Part of a small language model's weights.
Size: 16 layers, width 128, 4 heads of 32, MLP 512 SwiGLU, 4.7M parameters.
Each number is 128 + 32 x the weight over its row's rms, rounded and kept within 0 to 255. Layers, rows and columns count from 0. Numbers have three digits each. The size before them is the row's rms in percent of the matrix's.

# layer 4 attention value, 128x128, rms 0.0803, rows 84-106, columns 0-127
115:169083161141137160133157093065161116172096155206130070188079156145145141120109132078129122073115168113124152142123124148116143088117119173161142200172164139095053120121145103038110187166131109103117099125100156168105150092193091152121085143146176136143113150168142113161119117081151143149146100129167107153070118156090138146159127110142147134138163158154137142069174137104120076076138
109:136116147174154103133123108166147095133137149105138098175154151080154125143117133115230122078112146144121119108132130086156130087116139194105078170159134080097126163119127127056123104102132132121166135126111153166134127138136087120125133162143181169104060117134127132147108102178089103070097118180169163131152161164187122053067065087123173164196184114090111164120176150091109143139155
115:164169108149193094096125147151091075147096112078081082147097129098108132101128097122073121129108106163106193126098135143136145165167126175137128129131126127179150168098126124117145111119078157126095110133131184106113109150145163077058099113057101195174114133149099108135125156116173141150198145142124113081090128062200138154146139109114096123091175098195161128139142090069153163098076
109:171104114091092130133178169104131097119137121175222105090155147139116158125187126083084117158119119065141112095176136176135098102132059131169127188098171142175173126147139106102128140077134065113177116133102132169135143074085097085155137165150108134109117125081097104192118154151198136109059095148096166080151156127160129154141120145170131076151142148176151125133135149082104144101117
118:134115123135173113126123092085147137126080144146091126086177088130147160114091168137170131111130102041090113112116129172158138191142113002095139163134155167057144112136159138141092152123135200129175154130174140115152213047089140169108095128141158143157106153125126093139164160115150122155172123131123121141155088097154156109143105104101082146143160149115169120138174164083110138157099
115:167106090093202122178106166086195139105132115070159073184157149091118187141098205128092085173107128098086107110112119082125128054097131088118082136144110127150174087160112132051107142119163145146146117129103154109114128144134125112153144111104156095130113182113103117168119104139193100182166146144130181144080131171129136128108128145092165077102103152170148113134134080175150070117137
119:193096124135074086115174107149110125125135134087118135171184154153101075138095193133196095160120199148126162151086139155117117122136121124094095128148121175074090144160135135149159108151133146143158110119126119101213088140138092091189097151158042098148110160084125092116142122114156155118146135081154201071096136153122084084092191166100120117149129147127129112079127168167160154115158
114:099111165141119128116137128128128152155136103101106094111131126053097127086138114172019126140117113106101140115125132145086152129138155078106149130172216076159135134108159130090142128137155120155155043122093146118143146122149156139148120145096170126132138088116161053098119093201099101074133153064097192158130101193141106092130108122191178139092102141098146125086044102124122152139129
117:126133088169125129106088119101135104070106092129216122117120141137071032091069131103103154142123174102150115156191129100068113091151133152161111123109125136151137139081139099081124056126157125168170119125120152189135140168139154117171093166149091161146188153083144139122147097114076112210098139171105142129083082118077117173131146119123052123100144117092131120143112152127089117105091
116:136158154106157115147146113130096097127125134146116131096055132141131112103082128085122165182144104146115070152055144152143094115200174146161063062119129084161128157112147110171078215125140163079141149133140148097080136131067115155131092093135104133170117149194111134106166130193235119166106135095089127153112123148111161073122084107094155140081134127093148110103113126137141136099136
119:118153166153163132111181149137130090091138093113152136192141088109125156102141130138175173057122165185156124098147128136120134153044121106116131093090124180146051111147179065118135105116149187143104101128157151074092087120101099029140156111110175146183128127177153066156120116178092178188124160130074156080169119145130141108131125115079099132143096142130125121125162130154124130119104
117:081142086154159135147123128121128110168120192166102123138118154160135069119172083095083102154124120108123107139097134034139160148106185038117110139127143132165131114126157120118135125125086076147088180124139114128103048173113097126128092121106154184210108135127129060142118106086096143093077148090184166131137077101154161122134166106074104101145144150106154159184168167084112127104116
087:170191139059120128124123148141146137119149054156080069111140090129105146107115116102125162112132151094109169109128112139106145199134088179126163091099114088084172157135125112079111141073123089122143148117129140103050075109130132047140147142148067095149135150150138120189110086193142097084150142170105123099103168114161141169047079140147141131158125125132155085080073162153157117151136
099:067139122130072136131155153174105100150064104108104124105107115163126123164101107196143134089116114125108083148098137110162122114084162206119127134108120108129063130145110147178154152202126078141185111130133170118168157127120165154184169136110158114153074177116145123121092095042186137147162134102085143106142129080173151128121109149077181200165167158140085161120141127150136093079114
098:110134132080107131139160158122074127150162179145125128125104086103146177137154068120144136116118084145155114138169111098147138120082123065093184098165160142174134090135151118162134163141123098145141114121144138122110159132130185131112149109123101110141112175176145096100160155170170099114151080120018172122109119181113154098140071124138177148111090128141158117070179112118132010147207
088:157073151079094137119116113100100145181147162121104126045133118130093100137164071140159152103128064121123113141140153116134106202165173064069120108083137089127136099121137104132148145133160062137105174135129120160130089133133089139124161129190102171095170064128098140103139175164068109116117131103069131135097130141107153144097073077117109161105154167108132149162176140108124188193062
090:069060134051067145120141151183143136091108101082101141131137145110148114163165131141139088207146152035126111114126101134166164141157095167126156162145168122134108176138079128120158177117156102150165106123139052171130132100117151160144122114129155117169123170174109127132083092150096127174099143105082096153116112187136103138125221125142101077148116127096164123123071152156143114079156
093:123120128110183136123095104105158081122114138107097094105119180091101125124133210144117083202130085059122129114127102177130155177132108119111139095191122165114077156131103136113138165169113110141117180123139136099126147083097151140174111144110128104160129072131130177104166094129006093123173160181125120126157149102068124116158120128126042134106105138156144151121155181101126129114051
081:168142146121115131142139159131129129180208118074150133131143198180144174079096199126082124147098166088152192118128127087128120145125111132179013079189164142105136137121105109098131099114129125127110101148110183173143142119193098092078083096091098126134150123068150155148163116119111154124072127132093185127159165109079158133152115149104156133100129109135130136106166117093128177165095
176:078124088107161085095130152157111112097168107131215139120058113098131148172168086089148153098104080114154115191176178133155151106167106122144182162138121079120131096093194132160138122096092136073170120174072109092130109072105109154122180117162108111117076159117130117095137083114148099126181153118149167108062110135162132138075172135114093131100102151144153082106153144153064110125153
090:152092135174089118104211151142121084096169149100150148174068149170144143149142132102145166126117116130026097137178109151134190124153118114160152185125133104156118096135160103108071148117101081149146087148109148148154120152182111152127140130077146162142049094184140099108137153112130142125058119140173090177125161121130158124210125170125158157166149174137111104147093166077110146157112
081:098129077137094136121104131173175206144080092103090095085149081103174121139082150166125124144143162138113105122042100101177146157128096153168147124153163171097158157117066133142138158160127082129184040128113076160128097087074139152133125097137154123157149126140125149170092129139079076210087169126133095153114108155114138116117156126146113072163120134112107129093062150071127109110156
088:111022126128110159091109112166147062132088172116075175092159185130160113119182133120038137157118159123146117102105127169138103082143164154114091134097124149188081159111130098154117105123130197158079060126132142114095108080169179126125149086098125120163085114169132155060109135124116162101123112128108114091139184077119101150130156151155155128135175146145141124168070074134122151120113
# layer 4 attention output (transposed), 128x128, rms 0.0839, rows 84-105, columns 0-127
118:133108116107092086102114195090189082167061136128097110079150115143134154156085122085150156127133117067144126165158133057058097146127070107116111107085122079141076153178185139116079179118098089166133126139114153135166141100164103103172092123114129152181139121100155119125116145096109154166146120125110101118069145168088122123133155107090160089075124140120186100099169186195125106085115
105:074106159106109171136130121148133093039143125170143102160167155147116108110146114133122123111062130084122130102161050086078161126116071089140184164111131101107124155156091114094098136145104119111208083145072147152131172137180110137108099126096129139145139164141178104102102095085159174186098122141161100126084172165050072119115114093103160150126178088134075139100147166121126147123167
124:140132081108067113186112188109098078140126139113088126068138084130079082144115099178164121125141042203075141122103141086167150121097077136104058197111131173096123109109117102107119168089128140102118171157135107141143169176156114124129104100097084127116098093114092103160111131104148114085175083140132106100110111161087094185121162149134086139163088134123115143105082082102121117192148
087:147144132100160139175130114081168096136091178118153127105071142130090117143151193127101126105164087093141149078165091140055135078116100098166123134090104074165104105191115099135110122100143107175127143129140179146079123124142110133135103190121122101122097100119140109160134108118093098172096174187166166076068159068125174117084109142079090156183129138097088137109127185101065107087164
123:145098144101208108171144074103208165176131126156106132131122118146095096121098126169134163147160134070131129092085131085109135161109119113128065139086083089096155156138130091166095150092106148102157128129130161130169119130116168133141116112105128112120104221168120154138088084169166215069147123085095152184130064151162127098149085114105091096163166118151163170141108172155079134140129
125:135124106092064095183136096089193127092116150156118183159124114123107132130102145079144167103135188089140157108102147161120097132118095048067128140177138091146141120125140158121189178110108083109138174150203158089093160062088103129173089144109089164122150110152101116154145176087113158133076082143172173146088140182100108186153114117104126146156132173169104137139112084124115088118146
122:162094095105123101164149107103132170070137153174175146124183125181128110157180176128126131105099150151155127194169121093188124067183122088101137128167147146145119161195083133116115123163150033118110173104110108103138140104145103120141153122100157171118165204148127133127137116089099156086145107157082188123123187085101106080098062125152092083150137106154156099118125113156151138142078
119:164101131076094136130111122110126159166138103084140067136118110131155126154123135106132142129093147131132165138060095156087149142114137083151159110186146073130119137050163074077110114094201180090144075139169093116168174121179105149145124180108147179140159150114085100117114100088114072194113151133091115113114148117137115094178124146188173111100092128108090180137051085122104091115089
125:131122049154120095109102161111136145095061182110158128170140116154144134146136125097101168187138177105123078163136114136061122124043194094164157111149178172140132119138117131124125110095154107168147164104084124189137123183154123116127123129103124149068128074113129033114153124163134053065117109085107122144111130124080137140114145161124071147161147145154115074154148177163140101147161
120:143157113186091133102119086165078066118134160080115124065100083125131141164082109205096160142157100140128176157137175156154064136175179112093103134175117118145187128109152119118088139075078143142150171116186106154098131105170118160115091079096147136123129137174129116125098109128177176106117176096164082145158128084182097130102097137102132153111079073184122112121164076161124126102119
124:133158118118145125146134127127125067086160141112061161145100073111084107064165163143108127089112170155117167118119128066116160137139074096092134134182122183148066086126170091147083097113120114083164165127111113122085107100144141164128168141098093146106103142103107091171157128168116084112115140142098105165097053120145068139149041112148144094115163108064124171115179171116178143085090
122:154168112165157161127089195122098148182118149196122100142150155070102110136157046140137119096099129073119115148152134093080170169180114148108127172130176120155123173165119163111136106109101126152153164151135136147129135103137123130100086117129087110192097173078193099117114106132171042066093101069122102118173132097135144200176126141164145130129093132115146147146107094084078121152171
082:162113090126085122117069174094131159211097126142123120146167109096117147097149098145138112135087139108165142157148141124115105134081139187111119077175191167112113145099157131146098061104173090139114134074164158186109114122104092143082170133165167125107156145070131152101126174126188148151105096044126088167165119142153139110200121134136179115146145069163173148139165114135142146194158
095:132132178122171117138159114116100151210061157160167102139122102105102094152146153059122143109085124123150118177121157110134177086143115111144119181097118179141139140127060071113122221118115113121149098155119137118068088127116097135049104117169095145103061115186129116154145108168101084148098120117125078152099099150167103144125145132157144130079160066114107079125119075138125086178171
084:150099092140132155146104133106144179052121087164132088133145118144130128103176136123121125177108128099143120124182161058090196126089141096136156091100121148115159146124057121120113195135142109135109229157082122078140128170093091094097106105141088107176149142141138132159120145125167065081134106072102099163175145160081135137122075118102094128133131189155110077137134154172152103191162
086:123147148114081106179123163047129115107109143148179171089107067121056057062109097111169144123134121155143107136155120168114155107106118047047155114157112160137084110111097141123129178144148051138109142064117105108133127096113148095167188126168120139121152084180122146108196150094121134119131137189124073122129066146133102139102139114143073156130129127110152151171149123175116129120101
094:099062160115140160117077129179154157153171117072111143163134088164136150104144106163148135096136076054093121069148130057188157128122145183115126097154178165115105153164096084158150141133118152091170174204089117169121085107134136150137097108136141097118113129164151171111092075140067143136093078076108148147107122146111056164136169142150179120121137138072161087147097144151135141123154
089:137121136161100147081166181133170139098136139170119138108160115133138147117135155113070061075080147139101126171188156102206138053141190109164145120121156121122168152111129116123166101118184135107093102161161151122080141110122115158044145158157196155117111108107165128092139123103124107207086101113151079129093098124165117168133125172120162122098133191111118114154186071109184116149153
088:123110159137128180221041093151135162062109133119145107145088159185117150125096088134090135116178153135100112077081076163110138092126099138143218151090120126118105106088133141118130140152088135132124114186151100147199114127106152153131134112133080095146099166079121109120118138127165118119175220160097154091175182124166155143086148131115134176137151133104151172112111173124079106102143
064:112103107108103092088093101128150116186142124133118133088160134169137128143153092056144150116075107103129147160146188097179184186157146168168112070171139099099141106108203184128147096078157162082126183182074118081119103118107127135124216118163152124133137155110180140133134109120159108102127142079111145119091098149098058135093101147118140070146102167180134115109165147127076134158101
089:158127124138165090169081115138129109111113166140095094113031189151119164151128079083088093114129087092122162150153107117126194069088119089149085208098156108121152126132124128153171167147126113157126129103138138169156108135137066133106144147126057110132141157118162155146100149090157156100160209180142128092177124139170164059134111108091099103134135096085094092100141091108155081169134
081:149076075115124065098141104085084169158089124108106105078202085137138114170166147117080105067093068135160159090128134096132119156192094164142152193145170139134129147197087141128057140165116163125156116130120093133115093079138135138143162161188125116105075115087124155130103114100105112100066097132101124116150087145151177096084120154141067132128142163159079136131125179125132170123159
# layer 4 attention query, 128x128, rms 0.0768, rows 96-127, columns 0-127
074:169123188156087122158103129163124108157167079033073126130158109172137154088090127163114088144121150135035112126145090119083139178149085125095103116119103106095155147151110132096115150107105105175171132158089167157118128090158099108136105139109101120086230148109109114110088089103118139095105144176133124115145138141152129081178146127092157112086121088126159127122131137078135137082233
061:108163107111091144141146147070110132147090098147085075102143130078067119122131117149143176090175107147101149134131091130113105181107173175158092146119116159142119195168136179087138115142166109145073153082191190137111082174139146097088156150126177161146131136120128150164104080127151112141130079148102102044146095140123107203184141106157140088156190150124154135113186123150180111171126
074:135108088154122120089144086130149077129129135182149186130083104109150128132132127081137119177023139106141112132131152133148149113140121179179144164102175124173156079124145090133152107097159220071153061199075128109135142121115153134189121084118118105129123124138155079117176126155080153140143142061112160145117165088147179207097123143128128168136083124127117159114157080143086136158133
073:132126155186080115139147065109160156115195106130116123107108152185119140144108119131132108134089147109113116112132117106155105164173098162181157191111109089074162098113132108059151130118111154141154110153070151160123112135166112094177101098146115124095183121111096099076145080113099100079118160130111159062147140085237110117113105122094112131093080101138134125117105163150224127120195
091:125133124097194117156096157149098132143109127102171106115081125119148094174170148113090141119136093119141107121160140099138163091117097072107134086133147132185101148131168133181164141127070112098091108167160098079170131117085132165109115120109103121157148127132151159174189136116143150171162101126062154166109128203080134129078108169173121157156158127151096132133120142082006148155039
090:128084162167046091076113070145164119100127128131115251153126142127111166127098102115128116140107102114128173127123153108150135139109176111162115181059127066134145095128096108092143090111187109076201103177080152162143165111102122121187146092114120124091157144101151078112125163153125060168145161106106102100122141133150115192144129117118112134132102116138145164117167108166186121098164
091:120148138150089076169158090142114129110153094121150213149104167175102148094159116106093125120089085111127184121116164101192108171128129155180152158113154063105148113148117116106195050078213145091181107157066183164127166130129147162162136091154135159105116155126120128166102128139115080140125135103112109091115136127130130162130110180162101095112097109150150127115116130206196127098164
067:154079189146063120099146123130137107128145139137115151143103162145104112142078087120116136160167191194096118114164099149081127147107130080149116133126069126113149138144122120150165192121100104175137141122100112149140102148110115103101116105120065136054140141103137124080108145161155075157115171117176131157131110123239122135221127134077084190139058138129130180122180113096157132136167
078:112127107096112169134103194128136138100105097115105079145155088141099114117118155153159121113169161140083096141143104175108148116111131192072115114164138172164127182081156185148073203149139075155093149097190130102091123112144093095062157145130178102145116102164148129085121098100112129130130151135146135186149122107081132064169155080118172051150143147099129094166143153074053139137111
091:109203122155116097122154122120143146113154137128132181090157117181115117123172109103134153093106063068142198122114157086163111188125143163174139104140130074120165127143122122111143075104215152098178131110137157195100144122133145134106143146157176167197116147181112129155123081164181092134142074154119123048109124136094114105099135173170079105097131151157149113118123109205136163119162
084:087189073160117103181118115169172167125155154131162133139137135140141077092177133130152130056075099105136132162143178093122200152128133152149115146148171100157177101113159135121121103146125113046123135186163153166109109088130084157101132141144134087188187118157129136110157125175142120130135067085107079116112136150112132129031157146089085116172091130151093111102063165110097120150149
076:120169132155132061131140074090135155055182161143198175138070108104080139077182117121103154088105124091178149114082160092203093145128119106158137144097126032105155145164128100155146108108157140098159153148112129168184136113114147157113127110149123147115126147165137118143128087097179089125157112160131130092104123107091138104124141163185168080108109127163178141114120158186120136049158
099:142190083149095117143141148181126184098130203144120087115159097103159078091127120126161096096146128164139186171166121133099161144111167174162076103089160122133171100118178121169114122114047120138165146082107170143105066121149100127081151162149140078167154116143102075142132168166158138151110071121135066128092132113126139101099155051125055170123113098156104119108087116114145096129152
112:126167106120071096124154132125112141124144111113152145156110171207142101119162086134166129108087090098146131150119167118188136188135159170169132127158096054116169112115133141092153070106205124091134123162070183150095169118142067121095160135137186137184112152157153088154116076097112076083149119122128114107099101109077100124145138164147112045075113162143184092140166115127122144161152
111:107157154105107116126199112189117086152144143152083087129114152186192122115106140088143170132118073100124093125168122158094184141143092135171091135132134140162164171184079090124130179097022138131157100119106172159115095159193134111144083141131145143090108117123162153105090117171110153095159157172173187174171171077127170099134120106132108189181134109119139129131081133131106144136122
122:142102115112225147128120102107131121149137152185121143110166130124150118148118130101137092118085139086071170135118140117119130110215152142108155211168094145148148129130171127090137110124150134163116142144058091115089121183129130090115123177073116153171075139076141122131184107170108082125097152104055155129129155180084144103182062146118100122123062165157109173167101174123142148170130
121:154153097146133141156153155098078158159133232151114086111142113117135113100145146085109093090170147151083073137141115120156037088110114145095160147158102145126148165138162159148161074127143146182182161072160129130115099149108094134095146182137140127098130187071109109095110136142125139134110081107131136145113106129190188072217115089091148150108101096153199132134132125080151115119096
122:131145203096060103119132158165150153067135169140152156170127107161128105107136073163099167165109075082133139129135142211136129144123074124090103138137112151094164119141134052158114170103085159106061043137122100157092124091097107172160137126090172108144086147041140079171140116121152103112177181138168128153114104161139118128121116152107087096161140155122071133105099140148119146143131
133:114110117111136135119160121167127142100169095152146131145135162043151144156126144125136182136120152150176120110111111119119195135207123107167103118037162087119081077152129123186101162133128110173168142139078144115103119115199103097161128166137151134148131122178143138124139064104073132049090167184095104056154138177073158139166085160164108124124166092128147141116106170150131148098150
118:070151171104126122147194102138111115107135092150129134155115111107165097113110151121134070144126054090143140135160151104031132145117120080147085103109138165125131184160160130092089176141100138191175099132197102193145160168141215144127094151126142148138133083147086154150057162223148113105096131135143110136150159134112131107081135111118121159126110123148061133133076089138149136145107
107:112135116099119134118068114124159064220151163136101119093200139154121147120133155117111159140082101091113158131120151090134134154138102089133155145231080122205146137165091093092179161136111127128113133162084077172109141137169131114171101141088146146116170129044149140120193147154120155159141131105089193141134147157099128155126120131091150163169113129123075146152125188117112184167096
120:159115102186110121080086057102119125144123149140118140128130174111090126177132117187105145132123139185155102103119137129201142139044107191120098115141166080165126144078091119163195118155148157095129114154158153077125132127153167126150138052170112096130175133108152132063192134052177156153146113124162183130156140083077092146114157125110180148126135118154160127165104089165106118127129
120:148128108128125137145085111089135100154121096111138164128090087162150090105130099085168061084170136115155166127172120124069121118183116137183155137163099103171147120098080139151108115091122139111094207113059176100147111112131082131112100105140085092142126081158136094157134149208139094186146105134112172170204145030099145090071156094162123138115135148129120106124190119107126140155139
120:157053122113102161101091135144085138095095086135095131100145177104159107125162134197101084110105176060210161150127162151136105079105098103169160136172124149166113167113096103152129181189095138094063074170105108114085107126112090161160134147140164102065130126121133126068103106076164125128141142110073142134180141110156092141117142127155124152154077141129168151176133152101085178150135
130:150147106158182135118123141047123102145134141087136158123104146165112166134135151144100138157147137106132115113095111085121130121118123116065168125168076148113149213113069132067125053107162091094155099138149096132133146109132097091036115135153063163118058100149145117061126161120141185152126067129153137147120161160169098188137177145125146145147073127134162109141129158143142146158047
121:146088140125183114157140102167132164088109140074131084130051160168139069133132112131135109155086177098109170134134138100132116126093143093104168148133083141068161143062130130102151138127135141105046122133145104127153116173058128094099098146147133076158091114136152197171105144122118105115088123149118133202095172148191117187145143168152141060131093197104109162128149126170118068118150
111:163124101114101133129067156143150128114107082122191122126174120119084185091107109122104065114126162160100160125090141134179116159074199133115119126149142104174107126140168180129125184122107102116081185143098142155177161116063140193144158088090124092143140113129111156174188116086114139163139141074082044144068134148109102177142119096105134099098166155134073148130170154098104156097106
128:087069137148144150113099103197162095104088085113065144076098100146135144156113123124100195120056116145076184167098141115148155118116149118174138119080177116106073048155172111125144160162090104098107160180145133136164100152112152110170150105101137139103107124151122171126099107110105081163138173092057169108081139135110098091115122153175137125176138169073168118135106100133120082079139
143:150124089162130122079057110129154124126155207155126201099181122096142146106115157093097116144107137120118140136115102106166124153135138189075129141118117122177137114085147089162178056116152152138153179147095138108160068083131120087089126087147141080185142140110156112085210147155143143120156142121151106060105142155103138041113158180107108137097046131100144153111100116093116103102134
126:113115082105114113177061120119120148120157165105114125142186123170054113124152129130092110106121152135155121136087134136122118073143117060110111090143147120181138130139128140132157106093169139139133197102121072122096086141131075048118157193129127107156142174106124151123139143082089096118141124121128164122136095195156169132192090100124164080126181081139170118073156235143135113186117
134:124122141184166149131124136113157122082136132169085151086062063128102098121125095097059181097120115151099121121088112166130190100164073111163101133107151094097098098166135127144059135091124144106102178148130168100122107122120076102131148132093124121116025101060166120117119106127051105154141129118129175139107144138085123170152113137149184098195199137124173146124117129139125143103069
120:124178110092179142156209195174103153117140181136104056073163147174119147083120114109131131124168107133128132108161157133129140168088175146110091119120143135126158147173139138092119174118081139138146124083140109156121126116160129118124107141140085090113163131063103170121066100104058137085112056200182146145062135151121136147119102051110147140149117119152125077094070123096155148089112
# layer 4 attention key, 128x128, rms 0.074, rows 96-127, columns 0-127
086:165119131150153043172142101129146136116203143064165087148117158176111157098172152099129126132170113112089119108196123119157116186119107069150106053141146096084178140085123146146170147085086064093127112123123138112171161139165080116124081123127122100126158107134147146098138061105153141103101113212110098143142124122199160113195129189117169096119133158126151121124129150141133167112150
112:084151081130103165195158147076116179134081094116111099127145050120121124123159099136123128095170106120119138146093114145094095111137148140089163156077150161169081162206101162121105111173147113154121129063185113118114138123124134136149178160116108161155118091157088128099068171160106132094132082118104152148107132121101125142111145000113169165151119101142131139108082088128208111121140
073:152125144150137113143071189130167121175152108142156186125128202145120122132084170155120137147061153137155132103069127124144138112172099181170108153196116147148116099078182107154109147167134121108063167180105117123126116167106142120130115107162189129080139137086175126167192163139116122154164162090191126147163162108179121106105125187155105099121163166095156151136155166132054160171115
060:151101140149093105099099125084108174082166103130058156054074101117146182131149155081126106162097138109099101136209119134129102128124092132175120061110134132091176117137123141111120116069111107080129125165104132110153126070161129121089134091084119113135165169070096152069158111086106153096127162121115161115088167112191129081158121175141149166088094190096140093186162076140156140133114
089:167069177131133150105107140141181123153149142088130150132138222164113134137086150151137135130124154131112105113148143120119155172133110087144091110178102121144172092038133063160119171123146074117091187150091134144116139181111126113122105099121165108092160154139198093173186103109154123167148114135170105174170147102176150118171112207156117111091161161110117148156133162093060169114166
069:154119131155110070035112070185186134121134120103101152119115136139090145133135104099146118126146148118118105133217163126143141155118131084135101100119144090132174121053106148105093152090203124053138093136030131129090106135129105109133100142109167129117151124158155073105134128108161138160114189200137101122150155114166171155158123165093138124116153207093123124135126132130098156076182
075:137146147107106037074118107137116135099140136143127216102125086135131113088180093067165163097109088090139149154194142065171109131108135058114123095060135105106177119169079140098135071078157135095177070154069164144129111051157101165108141135121121122120126129139104138137113110109136133129093206161137097091068104164111129114131162130119127105116117113162116111145165109174135151105098
065:130174125151133120188139103070080095091127140074150035179155118120124145180146116121138128131223091134149167113115140124125100102130094109118155144135150077081086109171147213096193098106121188185142139103178141115134141110077100164105143175183078138146121065156119119146127087119119141119134154156115140104111118146107095139112131084162118094170147088146136131108136133195147115128059
064:129058132112102186106137171111109129105034074115112215128162073119064128099110092137104084127145157132134119105119127179116087085143145165101183111143127145157122196094101103159083176165169110174083182117138131131103133140121124166156153109095115141125087160110128084157088192131144115151166173119156121172199143078101154098151119145136161119111160167116169157132109118076135129126158
068:104188133144149120108110109104103147089200144125112182088126097114114148082182097119078154076121106069194159158118157114148094154121116144158120153121159141150163141160112139105093041143172161111135140150114160097140121063138067170132163142153149110161122150120082138163116100148135102103068078144105110037096094113132117107069166129105124076051165116150167120102117155178156156115127
068:103219115098129055124130117133180124128177183145164137089130178136128111080193117097160140088093099121132128158171177073152170140144119080179080144147115131133169137136139138147200116101125126041155067169100132136136182083181116159113133153097142137102141167135159126145149090181154125125089081154094131100103097123124138136083152156115110115096110151162128114119128173132096170126207
075:087149110156087072249125171127141170085159132105141165172139172115107117119177132121135162119097137136166150134157146104158144134108120131197116148130126084123122113125167198127168107114165095082162121129172142121105145098088065174065139173132158087159143106123154134079123117124094142135121102086135083107056107119148098191068152161149100110128132100142179130114104145140141125154213
106:115136071128140076054158118138187125090189133159151114117109136134152103171199114077152126108118142092147147149149168112187200129105104068159122138092127110128162115092183128165124082091145164044158153152054152101129159125158149161116146167130121115154118137095159102112157119130193146150141121134154102150087149146138120159091179151159101202161101132114113108092168126136061144098175
082:128175114152111073172147160145107160109192082119154140164141131152116095161199104146154101126180109087166142146173167154155130138167125153141118134165136069137170072102156183121141075098127102067168127140096148162100172043101000188096161129137126105134145133143118088107147107091148134126108140166095143121105117148109099128112166147139086084088158131148132070130134149103100131146133
107:138188099089115118063137144147108094173193081138094100103103143143186146140096123100124110146167122131120107127139145127051142095156076072151091112187124126096187157159110120135155144067092157104176128126103123138135077140147187123187113108181156143103097132122174084093104124177115118112193137198185195124135126071084116133146153102133108154177100163166132144091138121093121140092110
124:123083120117149108072160072148147111206118188192144167118140093142118134184101079119172168119060106120114169121182133164139114140209151180143125154171107128167125114181168085083174131169057143145171148166029094063167156156116123099109156135112106148141112135119136155122131112121142100153157180107118138164140156148111156111152101116130090091121085148170145131132106137166139121149125
142:086103151141097128192159124110090104143148155114164144113150131141133163125111125137159097122165109122137095142195077142146078162116139171183080116157108133140091149157111146141111096156144079186178145092153127158198133107129048137089095197125098140106140154067138121105119166110158149145094159134112143177127151154170169143181145060092123190161163066148109101175176088116189145126155
126:120143142093071102086048172172119170108127125127163127123096141166108073150129093073129197130056112123113143139132141197110078089114100165104174142134103078113112106090128107132136170143130142122085085140151090109109113104124114156131135089103214124169131139116168099150172152079161090122176125117127177142093062115112113112116120188102113116095151231107119162129137165152105095095112
133:143106120155093100150167161131110157169143115130089103141108123082150126144130163126117130072170147123207122117093124133130161151214128127112095106070116117130169076148099128154124132122135087133178208118098156119092142150153145160136141116169138094158137125186075099134124026121093157104137118209126104087122130120117150190110131116148127092085103100163190134087065190080172120166123
111:133126102099090119064106120146131111080176144147123134159100151134152084088157133083163140147124145185082183144131147091052154141088123048173133147156150140132172134124146121111145180091101155127177081120182138151092160179185235091114083180131175112099148095160120141137125149201154112111139124140185170117136102112141161135133143147118134121118068159166081121070144131152141145115125
149:140139119079137104023133085167166071170141141185122141114151173151129149170109123128144156156043087126121133138151166121153143141175107140148145129208115103160134147153145097127189150116085157119131107189040078104175153143141151112147166049107166132109126147124160137131153117123152140155155137098101150152113166122100092135138105170105100098109103201118115161151125185119060155114120
122:161122115180155149074149046092135122173092121152098165162139155072111140144132136139081123146140110122156088127127175092196174075055098167117127162110121123089097168104136113175122124107151142088113079159151108112137136127121170160163181031134143159171105150072144134109177105098142161134094099076112133128097107113096057125121149153112187191158128149118160149158080105129091123115112
111:141128115126166137139077107104176130114082117154141136158142068123165127091118110114142099134126168095163171120149116162110184139105098108121134142134120161156186106090128135150126126079142191109058153107010133072071130142115105111166119143132124102149134111106130108152112114174122096127171150089155118143177172132110184057063104116180101055173143115117111090136165070124063154163110
117:141095109110189107140099126122044177082130113156113106128142126075170097099141118133104103112114147139198130130104148108125100089084084102152138144146130110175084163172094132082193178189081102154054084139134103108095132119106137121198121171138147112115127153061147131093081096091164135135136098141055102121137137113134122117118092147174127154153099168123161134210134137133115154209160
124:146162133095191128137130049104140103089177122129148187180152151135067186122087099228127117193102076112096111145140100066107105121113135126143109113181118113130163176116130093083148120107102099111074101162139066131171133090121081060095152146181146168101105152184178127106122201135108113128120128121103102145121154131093107163174120151145106107134132144135115147187154162141117151141146
126:169191126178179148157128087095156161099139140106137098107111084123079111151157055154133157101108178157081130085107123084103095126126115139108163123179135110088145086103123147074133153135059159119136117114133160114156090106068089101138140159156106161056105080163142180110058191129101104156109095071120148156137115120164088136092160082161098121084144131158171114126117107179180102081130
102:120087102130117160128174155160158173120108156112168145096130121129125107139179147135080110121109128138115117126096162126154076141122148122073173136112150116167071188192177115142118091171150171137108153174103155170129131142073129164115170099079101093181153092094057165187102132104136145165122124061098063134148172181147122074135093138136136078100153112093115157067133131152044093139104
114:118112115122161138128103170163137113123099131083067119057084100126146132182161161068056154141102184152079141103058139121158122154121156111121099073077162132082089082158139162104173138154096139112145135165146165134180107187124188140133107130106072130100101139163185156132081121165088113118139152171119147092129127148112074112103134161166151162160080170101213144124096100113111118096136
154:130121139154149130056124110136166093197094174126136200123139103091098145136091119116138151153044082090155122123141098082185161176140108179104126116144097088149109108109162095180157092135157129111121146162071130088212115092136131135115195070103109139162121177137155109162155129136136151152127071076137102163112140147075089087115140163146124128155084130141154141133144096105048101072133
136:109107156136102095206149114080058138189128133117163094140213111168061142155114116121117114094157123119201108091151136134178140155131133157191123087117103119139112131214095141092106134140161120186147178086132102088162087137138063110113117170153100144121151152120134131138129116104141142124110084136120094195140162123144131173136101077115147129104223062129135127120122178112160122164120
129:107082099097132122139084114162157144121128130140120132077076107091086117177127152097064170128083157083137101137134121198129093105161111135166097080081071131098141140128128134132109141132156164132133196162113101070188135154104111131096130100148177112155087126142240119149144173114063087068175197152112131150093130152068126176122132177141121133129144155142172178122113138116132117089108
130:056169103095135112177148133160115137105148161123134084075160179168129091111143156075117147092208086115089088134211150191117090146096153105141116116086125129135127142171115137108059182117126078146160131073187084154129086118155106093108086163154076093120154111102118153089117126160117151103113050169144162102077114115162145122151143064137128183124121111148096092113102124124150126117150